From a checkpoint of a small transformer trained on Wikipedia.
Size: 9 layers, 2 heads of 64, MLP 768 xIELU, vocabulary 1024, 2.63M parameters.
Architecture: RMSNorm before each block, rotary positions, untied embeddings, an embedding shortcut, learned residual scales, skips across layers.
Training: a variant of Muon for these matrices, 196M tokens, 5982 steps.
Each number is 128 + 24 x the weight over its row's rms, rounded and kept within 0 to 255. Layers, rows and columns count from 0. Numbers have three digits each. The size before them is the row's rms in percent of the matrix's.

# layer 2 attention query, 128x128, rms 0.0838, rows 0-25, columns 0-127
114:112108147124089066099167085118096147140118132063181125144151135136139082098136103165105114124110148134129147116120112105118125123180149128169126124180135166112151127132125158125142096138162119108109148121142161090114137160165107088117128140131101128140140115100141133115118119105106132121090154104132098088190131135113108139129108162121117160173126102124099111143133137136149175134122
105:117096160163124091123133096116103153139133151106169138159186134137143091131149103131166138125134140141117115109130122169130182129148151098150154121148159159140145126120099161099154117118161112103114150166194105088113115122132102102132124133124073153126078150089127157108135135097077138155116097134135128125152150141086151138106121137136149155120115098172091116135117106122112107100118
097:168128118128162071124173079102095139121135109115179135152121122158094102143119122128117137114075099177139129140128161139134136150119153131135109136132140151143134115134115118152184137107104108117095146172146139126133128147102121101125105160146142175134171162141125092089121151083090141140120143112135158093184152128127138102111149142102137171137134124166103118133118105160107160133093
068:082114102103133172112120151149174112146113102153123082104150109105112152114123152132117177113163125119125115114153109086114121109115099165108124136099103091118128114123119131124116148106117171163158140140111145179109100078162136165099123145134155090151137133154093159147147128152126106089136135117121093102075096128160096134166136099130101097134150140121154135120131157102144140146177
086:077124063109118169138086159117160109164109132134094144075160137109130140119165144135128143139136144086104157124136115109119129110124067144091142150107103112134114117118143124132104115121114118151179090119100149137125101067165159168112124132143142100127110135106103116131126124151112107091133130110131115127120105100167090156161140106122091094143139134127154137116146155109152132119188
081:084143136105110168110104170133165147148121116154114098106102134085123142133136140131120130140179160119136133128134154118123129104143097119085115154091104105116135159121117169106135158158135135110153117127129143173136117127173138115043126133102133102127106109147110181132134139146119113124144131160112108133091113117153090142133108123096141104189184114176122115147100164119134122145161
099:131144095137159107175145111122108117117110151141106130126133150097150162121132127063135155112088119108113139137136093116153086109097130146094144159150143119157084126148107075123121115118130168141127090125141148122164144118127157141150174108134109109139122141056128083122121106090128137131140126091147107092139108115109118145110137116115072149123116145145131146048124136090142102125156
084:149173102101150149151112132128175169125100121108119122106115114109119118145138128144115158146082098148160125160105111163129138121099126164097124122131117116138110111136090169148124101155138077076107107137118113118147157113127145140130130109093106157144121130092105124142093111159119117084103137121182109152148121191140124129075123168134064139132138104174104131142142128087132116111110
129:124117149138152070088149106115098175121142123098155142151156120153146103106163084115160132092142117107130109148120142157116153112122161080131179125162182134146117151112121153123158128109148093126105134159195133106099089102127108090129137146093076132151097142090114159135126125093094157152099136132115112087149128126091130135126118145137137145124108118156105122128101142132130111107112
104:125148137107120158146062155154153102140144156137071116112170087131161132147149120130135108130154112094123161095142127136131157132142108103098115140096121117147106114116124132125120114108125149163151116107127102101132093111141135127109099128123148084088080134090088101172136112175121105138136162120122115134072136081140108159128164154167117072138142114137137148121143118107140175128155
104:121133158158138101096145109126096177146157145122156142152143135164133135136129098110146106143137150132122101104135129159089143129118149106193143124160160170122139131133144149126122097129158078102102142155161145092118126143130106107119103151099075151127116096107134117114116128120122164163132063140128161148181142151101087128114104154155138160146094100145076122148121114126152101106102
087:159129136142156094129159086099102117103090121125161158149094114152123118125116117111094133097120125171135119175102166140147121155139163125149116109136141146143142102113122120135175157078144126113093148150121138164127155155109128135141149121147137186164173116141171124114083145105105158138133111117158164106162119145099134100094132133120148193147133130147123090112119114157109112129081
092:139125116121160085130158121085123121134094117105136160105118112108118114104114119151103135102104102141118143184111137138162101147157116137114105145136118152159115093114125131120160161072123144115125114110147147168169141141095158124082146108154171162153140138100152123106095130106109121144135130110153146094159139118116153116091120134079150177160149143163152091090105106164087092119117
089:165131164117125090129169100123120135093105130129160112166104106114129126163096142131110118113115139166161126145111127149170123144152157126130098121116136146135138125132105162122144161101157159111105143123149123156164148183092127098119157107141128128134154127142149148134095117109087126145138118144136134112130148141066137097046136166090152172118152154169105121122095127164094120146092
116:163110158153151084086156116087116115136090119104158147143151122129119121137096109165142153094121134147158095113096137157135135131152171141204136115167147158117163084120111105125146107121159125110115138110176105153139147172065108125147137115141119151137122127132165142109121109128139136132100133125139130128139136131121134090104150165159172169140094140118118101127106106153133119106074
121:139117126147120152097128153126123108142109098116185114120117104110121119115128113109119097105142155160139082161124115125166125131120130123141141164128117120104140114161106181126131142120163089178135103091155126137142139127129059171129118095111129090103160115134111124089129097132125103143148130094131144177117109113141103161093160119066117105151117136089120144183126184133108102135110
091:159139104110154159148166071131148116126138106065125114084183141102119151145131142154160141106183134131174143151114117144133146133137102133093145126126114117149107128105111116147139152126146086123139150150085109137115139139134134138110142177115120140161181158137156080113114114139142125136094127133134096138149127114160102118139168159089093178148092116186141111120123121139119151106117
114:113089133089085152124120097149136122109106122107081131119116139125082142141099152127104084125106100134132107084167127121124137117152104122160137188129173101123146160126145144109105096087105111160138146155131128123159122142077126122123046141155141156152161123115140149139165101097131102166103147150120133160128147125102102145128093178127128080129149146126142126124106132156138138120121
085:108148120140163147116084142132113142070147136113122105153105140100165102129085107070137092174187111113129142130157157119110125103152110155141122143119098152113149143109108133106149156107140128105101168146162097145121138170111110117122127104124122120107128146158124113096126091123191127152161093151100145102081141154153177141120140098167154140126157125110126110101119125131162145141129
102:144157118149111131137096113144132158125156136110141124143139138102155104122144109101100128145065148140132061129156165127150103126124137151157108062173161143132098121109123154142138170136148131130090085119127131095126114142149137189099164083159125161184135149103141114133125092145146127123078091168144126131130115135121116161119143114140114113088118146161116116130089110127145131160122
096:139145119124128106158110135157125119141110169152135108099129205105113145144142149095094153105150139133080099165141139130122117128111147100143161156098127133140130143161130108157155157102104141170114130130167131099112117162148143109074144115119124088147128126121073153131121118121168147112108127102135106050124133111126144109120129117127139131108090154079121168125147070141167117138130
113:080118178106129129152111143110118137143143150139115126105163103154113107116140099177100077162102107138136160136127192143146124158120099123121116138135175123134130141126103087134152145136111109148104094095140137117152170106130180133167108100130163123153115128114122096105092119124128139107127118146126128131146110133159080092112159123087089158163094139120153112089178105127142166140121
095:121087143106174144085107139159119171148122140144095141140094096142146092158120103122119167114119184118144164124100137165119130154131115144122118131147146119137136110136083129135125095110124137143169134150110155147111091131132111116100141112144130174142115097118132097185129140091131148099129112135091127161112121109130166132129131122103054111176098098108120125068135083126133100129112
103:138123165113099097131043113136137146114115146150126114098087126109124143154132124165123101148083122114154138124097141108119101151100185100125139142125152113107149159145111116128110101107095182103127078082098125132132155171099092122105117115112137121104104135142110141128145099135169101130116149134124137186103140124103131138130141192141154121152125134172133107089140116136121149109119
101:149122156152108150138121125141096126076137113113152130115086089138123092135134113088115154130112087162125099158136199160145149121133123146155149092096117109151128120105152136143149090160136110150157151118109133126081149128056135170098139145125169087096114130133134133108105137153117125108100108119100139129104125117130120120150138173134142105147141136078149081106138123129130157169166
098:108155111120151155147129127140139133152120127122118128090157118132145140109101088127159162138092177172143135142108140129143096136112159137111095069154173118187146135146107093102142098162108148149161096112145123145129094094093161173129090139127140126134169166116119118091119109133077107110137116129153124157154119162090122121151131137132118103088133115116170075134106151127106138128127
# layer 2 attention key, 128x128, rms 0.0853, rows 0-24, columns 0-127
098:149126139139141172134095153150148139123137130159107167116108129091096135128083163124085119114140158136123104145112134086143111159087130136106111114101138107134137109104145081123109150180104176124131085087131117165125126043137142161153105133119153113117119114111152186098120096148177132135149115111136107141123120178133128107124160117145157147107129117119104156117143099103126133156152
117:168085117134166101122130114109137127112114130120129120128138117096143131142092132133133109142107120136178149174091105152122112136115104181197157142171123154107156126133161150113114189097151168120095175127121107149144119138078151122118151126136117149131129123172143119136115150097158127113127105131143145126176146137083146099111103135102144151128152149166106094086126150157129137128085
099:157086136143137106118120097095153119138111135146116158124182148098153102153108142086127120076113141119159141147079094127154119129135104150158140124146151143176192107186102142149132135099167150119104130099166108153168088130081101109138156118158128143137101157118099139123113157106133120136121138086149136135136144107105123090104125144121130148119145093115109118157146158160122139130094
055:102180115140106143175143100180127088144172102152136134157130158111134159100184139124104127117138099151097118156163141138127152141124140118117104129121149109121089148099098122144121115201102088114139097152103154103095106134173128126135102123096146126132117121121125114104113119143112094125114170114137117132128110111166113142128154089151118129184099106162107138114112128080119147105164
071:112153148138071105134148111212084106135171142141115100123151156134154138101172141136098140150114099121137160138155153087097114141127127150122133115123088127100077127139157145135110149151089131149147121124086136088110101119212124102132114117155133151137123152148142117166122142134099154111126135135096134121107093125160130115153130070134106148117089130129143125129146132104115129128144
068:103151100093126121120148125137131078138113121103130102129118154134104109160155090129136146115112134114126118189126116139106121110109125132130115132155057121090109163076079118148142132148117162137138138143111120101126117144132142166142135084086129137144148135120192082112113126120131104100138122142131120160184097170146109138142135140090143137164150097150117107104138157061097130143119
129:126094100129128118127148110096125127134123167096129097097113122122138122138129170146115127121113130153130117146100154135159113166100126178113145108142091123119155136147149156166108158131112157119072135141110142113171106093091161130102106103143137142157109145198121106154130154104118138150107101129144133101152160147134113070092104147147133139136166148115125103151137095190106162157086
085:095131199157070112086102110155142138149143114131136118106121147139131089126147149119102142135162091123104148115113113128171176148127151141148129092100117140112133097100109116142099152131135158149135108148132113150094098131135160112151105104143155125137082129172113148079144120108119132106134146124073154116112120167094107116152126136114122114123170144137168115165101175157132097160139
126:115133103137144113113131118098131103177121130111152121151186150090149116146133135111081106087066146111145147145117114144125098130140117153152140114147160164130165098167146137167119154132127153129108149133148125139162073118106127124104151117135119119131124139146156133096086113107193143118095169090144113165139129129132109101087114123136112173172149112157108095108114125145123176143119
103:152133105114143125099150145129121110132097120122118098120089138177171148124133122158142158154149114169126131124135120094094149106105181148097138158119115106103127149125194118125129081145098100136137148173073153099123185134126135105113105119116131149141169116170122121181133139146131132109126126162128173116131093148152142121147098108128113129108124183095182096130111139128137100136124
081:131104145129172099110130135095098140150102127121125126139131099075115152147072131110176083130124119105177124144081095121153116138099124141173156138148142140127156137144110126151143115076127141143115132116143112135169114134083161126180099122172123126100162154149124131129155108127165120117111146111135177100146133123103130118097095127142143171093155145105111102125132131152117166108074
102:156067122131143099118139113073149136143107163125152110122170129103135107136088133087128114109096127132174115158086108154157102150137103142158155125150147142165175125148121137140120140114160172128099133100161108140160100114064142118122143109126126141138098147119113130108123142088136125131126124097154117117155172124077129086107120148119156146152157113114091137171132132167115152124096
103:167071104128128090105152113089124116127106152130121099141151147119159128115092156093110112100095153143163143134068097116175104146116121171148141132147157148154182105150130131154153162128147134120087119086133124146157115111081150122121138108182131156149134147139134137137088144097137135112118100108163153132145149105109134069103114130126128155140152134101112126155121120153097133148102
098:149107108134151092094126119099144165118099135158130124134134145146138111134075146102093126106118095103138132160090089155156085141112111164154159112139135137147165122125138089163148154114132137107078123093161107137143110112065146140166145116132136153159121155122154115126138147084157122114117111097142147126162139129106105097117097167122142149110183116128092107177145110131102136143092
094:149082128156121115133109142075117166134138120144151127171133130153168125106141170147117134116133138128112141120066091135142101140106107119109166072121133131186172139138179152148127168121132105137066133099159124129152119142097136105121135129126121135130119122120136136126099121083119125147121106134164127176177162129126119111100101172136124135151160089103088104146130135154088143144141
112:153174138122123139108139154151132136149125137143088132146125136124097139155061102128076086110141122142124110175136144142109108153133114111114114079122137147129114141149146104141062168143083147152115099100138140117092094184114157129154133133137140120114104120080147113157120128133148106084109129132136068131096132140126087103108102114170095158114130093129129156154114126136125106114161
096:142186183127100100082107115137172130150130098139128137063116093125111126119153170123092110141096137095129133088121124122119119146127161115126141133127098146153140130122142136091113106132158114122121129169149097123138117134103163095074121085177121108117158134127111129150143126104146168105143175096112116124136133127160166125162101081106104076152121091100138106106140139135120127136126
109:093152097152186105158144151117087139124140108182139157085103110167128139126145126152147150132156130103102178158136144155119109122131187143129124185142151147137114135101094106131158122140100123112111093150129100092140148113136147154158152121153159163154152144125099140178109123146141128114150144101128114124156137139169154110147159148148062147104140133138121132152106140095121117131109
099:131114123087129141163135107106137118114122125103174137102131112105138161131128096187148161128062208138148114140106152115142171138127169143146161121138173085101122137143139128136107146167107103115136111125089135148155117093146112138131133134129135078141103136099165181133143169122120118116110114126149121130167116149088125132134152164110154135131117171125130080145109111114131098102135
106:123149154103117145074128131126118117174101145108100053123159064105142127089141116127166100140165160122132147105143114086155134161098125091104132113124134149102113129148098080126119109134114092136133109174163111128128145095115158119144102144115131067097138120162118141114123088120123129112107131121143074083147135143118142111122122140142116156112138120132129138109196135152136127132107
096:144079153078138149111174131134104129105142141161112128133107125139125104116149127080145134104147130102112111110101067116149164125101102152118131095129112149144093114150108153093102119122094135116113158130120115091154146091096118124167135162142135105093139095116111101134123104166118136164115163125136086149140110137187138155093091102131146123124124148072146138086091103130134153115154
106:157119125162138146121145117141101132121101123099127101114160130103128133123146139096156161143160089118107151099113125132100098140120103184126162146156091146197117162129133083098119121120158122136147168168103108117133099119134119137104134162118104139102133105138136128165138157141069165106133121144127134141111133157107132157144151128174202132117097138127121183146106128173146102106129
102:152112080168117110170163151138115125140141112126117130130115176108141164096146170160118110122122141115131114160118115134142135126134104136149145132121130080082107137110165119113134123114134147091105116143149134117113120165159165129137135140097151175125093132149114166115154073141061122147131142055149162149150140174106126142155128144123141147118147098135154120155092181144131133159124
094:125114114142138118079169132138112075167167146124140046171126152131133129139117113131087135111126179162109144127139121131127173095126094131100098107116111128081120132128141128132156116152143102118129116129169106124166085120118124128162148124115129171136135148105129140137107139126089125167139102161140119136127181103160165162139126187152128114109160154115118116134093131141144094151148
094:082137073119110165136153144117138153130160097137160137139114165142124148111146097153094159169115139081195139158110138116122101103152148131102141103132141139129130160162142080109150064122144156155096119131115121102159122103167125126129123158137142102147115149128138135146109118126081122136131092126150128152129100138115128134132112135148082111157122092140148080147115074133148112104087